Weights of a small GPT-style language model, trained from scratch on English Wikipedia.
Architecture: LayerNorm before each block, biases, untied embeddings, attention and MLP in parallel.
Training: a variant of Adam for these matrices, 450M tokens, 6867 steps.
Each number is 500 + 50 x the weight over its row's rms, rounded and kept within 0 to 999. Layers, rows and columns count from 0. Numbers have three digits each. The size before them is the row's rms in percent of the matrix's.

# layer 3 attention output (transposed), 256x256, rms 0.0448, rows 251-255, columns 128-191
112:499502498571527627516440570468498541465506466451477381485501522553449471546468554472514611458460452358450558481527518500533515499547485581503453567497545456503425528469511515511532531600638529
113:521529492574536536491368469493552466626463593532516414554454494491418414457472586554506537554585535454508481495549588465455537498506488510466381476557557543600450572509465414542532467467487462
110:512438473463482425617502492496492555500532463455546454498519453431536439460544587504578424551495527619557473486432489506491506429520495420484510496496491528543530496546428527477528448485447494
102:479539459441543422463456568445478482439358491479477407450503479491519455495425444447523476592409462522454463506452561455465430435445599454516387625510511383571472471428533446495463511523508463
107:438507456507407582600491548460499559514476428534573490531529459465461351512473497543497421513510401537586507496480565482500519528571521509453527569502518539461572505516484576446453490623481582
# layer 3 attention value, 256x256, rms 0.0448, rows 252-255, columns 128-191
114:461632638502498437519466547501478507545529532541462437544416471411454491538562467486557527531489486453541488394443458484509453497484494504423498467514465536421445548557523456441416495421503480
114:523524459434460447575483484512491422473499604598438525444505517435554576447465544450513408529441529543453532508471542537492547473449539483584477469466533533576536387457465512482485508490520522
111:513520500435653447504614441484518430427490534543513447538486386486506505409461565533492504534522566482472495468394471505542500513478490472489500504479550422510559506527406542467478460561543537
111:493557436511427397484507574509507537549427587562450521485519460478459529615522492533483437492421476527584604554502502544605474578436506463480526438535453598528610508390490588456496504546478531
# layer 3 MLP up, 1024x256, rms 0.0475, rows 0-16, columns 128-191
101:537498501468519389511420455476467568491524478436554504483511456435470522447481525499453393518529573604519539512496513495586520499531488509395466478466529435492482490551441527516425459522500471
107:448521452522442544573526504501516499520458610545505556552468511417539431459536523517524502428551455602457456476435566473451488535504499504507578574470399439467504477570490464534490518453527485
098:469440391542533489482532441497635512482620533469557475471539535480504498478481552521471483475432479472494469442588588489623473439527508527473531594543465464551593433493526456505522539496485499
107:626454477440492472531399509524565514512518540482515485471436485427510477497508464554463568601572496415534423585437491446576487480504506454502440476489530541528465445493446439494580548564415499
099:526592616447493539507343421544571537493497516475533452595445484542452459510527505589504505502494598455538464478546526526462414529539418543436476450412504466453471550480515424499434517552572496
106:495578568509479620579495528459555549557440451458565428371570481502548480536523549560450518507478547489632452453521499574557515399440499487589536488508525516533470499580576463536501496364529535
096:479523481433510459485482537478518487500431505499515433447478501450450524489531478549520456424436614641377466449492486537585538375500542532564494579553432410436528505495516511561450496480538491
100:461495481420512500435379621579557477556506529480501416541489494504429450559504512430500467553494470542534530504444534397485462449496474519432531422620599422483586523515448527451539471543537495
108:533544521443642491367465441474527472516468466509577478439555502582433453532497571474397622417467494507423454471601471501414576508382509494539461567490526502474400506578438478490525406516498572
104:503527519518496528576541493509447554470472491577563421579513473455506588465489497547499577514464463475464567506476495512525504480560476549496437540541551571491508554549517546541479605593484544
087:467476498537601480499547513460418410444473577459507432465454524520503487456549564465577453462541524480503472455460379440533584537519499454526543563462525510529494491532577502508481475588482519
104:512448574416394570499508509553585453528565581512463562460437447489455483391555511484578621549484388561475456509510533407453406435531480494427460518564472484527486500489480509508453514466466494
104:489488562488475580543543480530420570509475476425443451502453487539549531560523463454556491516471467477542514520476384514500513497546508508501498493565458531529520474482468519460421494494483492
097:555514552508476525516536509446482573423558513532592534522550435484472516571538486483527404500500578528448509506541537497488487562536519515527584495512535560440580467577488521563427498604557512
097:566534503576473544463573495511519633513477597522598516538468441450481475494457598550532397534464512510467523517524421542412478469573527494510480533449480565421415575510558394485531367512369513
094:459457553464527468435543528564481447464467500524638472494418479524449424454574499579481440546446505614484451547472425472533505512652526546447459500493477440504542481451432487523463608630593538
100:480565528465485589465474467517459574560518496519511429432506470476503500494516554516475491366536389485515520511452487493429441585550508539439519520436514459516531434471534560504470463558567521
# layer 3 MLP down (transposed), 1024x256, rms 0.043, rows 0-16, columns 128-191
096:494536492467490585468526533553555472486527494552451510534447516554533507484555528559549530444496495436514522448475494485463512467489460510607494551565431522446515527445549442503552547429538506
100:520564521506513499413405500484520505450561392522504464458508427515426514574499541426483510608459512440528581543524473491588518505487546506454380452530576507509574512419489526495505481521574534
098:520551555432476526519436515465374515569402514581489507496436519511527483475520468510468545533575512509538510582452437557372554569452585487553454440430549522439415550514488565463435425544457508
103:509531510558543511476532383514461468449484433529500428617516424534513503496567512470486517439395589559452591432474531494395490539457518504598475635557520554441447617582486461505509523494609549
102:543440439559545485498613553497441457530510458521445567451527577459498498486440523425505515543463368477431488509486508520540552502469593508594569442564455478575516460458508597448547448481472549
106:509505458486568491462455485567494496412579484546448526593476552569440498447415453516480519502476453569383527490472500441441475542526455443422413461521524490478515433424462474415440538627486511
094:483457531509483573538517530463531512500565508464425609563516444455508440530484586477448543528488421370568562484513464478499468602462511435409471488451605603548455558461436501535536476483470566
098:491548487567442543572614380487423494403535516489476541514486463454548496459508489562471466398513525488463483537494458607575551534460511542633534609452401542537443447517554517504475496461468507
113:479474508511368512636523532514478541506501521501437539573409513417503497516526443526607373617503496510576578474468491459540460491649483433453516452461441530520576508446533520514489541488454436
097:516547506522493387486398407475510473469535558442447557546515496542525491505517446482469444539603545558519446523459517455465466459497486454457484436497495446556471462477548475467497442434518384
078:578520478444409519479439492545546563519528412567463520562589511465482489533434428561393538526479450497454477522544586559434503493489510538484470462503433443487487481513424471528497520466505446
113:519528476518569397505512546461521470509452373510513455508486483537444508586462461494413430499538571408520514487579494550583566532479577512563498468468498506486563520558505516486475518586529535
120:510513468482516429461468551510541452476538491503558568507521481482543504517496539576432524535568469478410457459551581490506501505424453457525461515417541461453533451532536511530545583493507499
090:430508497503540457464473497560498500541501461456431454486471568456493469432499526516429601496477469495502468510522437542542563394491441456391409513450501412550432519414464480389536438458441508
094:468500517436591467584459564492475435517526357453430520462544557542507459513576428450425581492544479509508456476508550431603497504453469481408500464537513430575568402536469571519440623483583437
095:531516512485488596564491512501520548541518567485397503483532488467565576559453500399496529434535480409520524512520527541538513458330524483586515542498575591478460489522539493481536370426456474
100:488419483520518461448553569538470478442431475515469561571459505533508435517493468481478452555424610489476498506566521500551553397515496443579504476531466550505440585593481467515560492408429452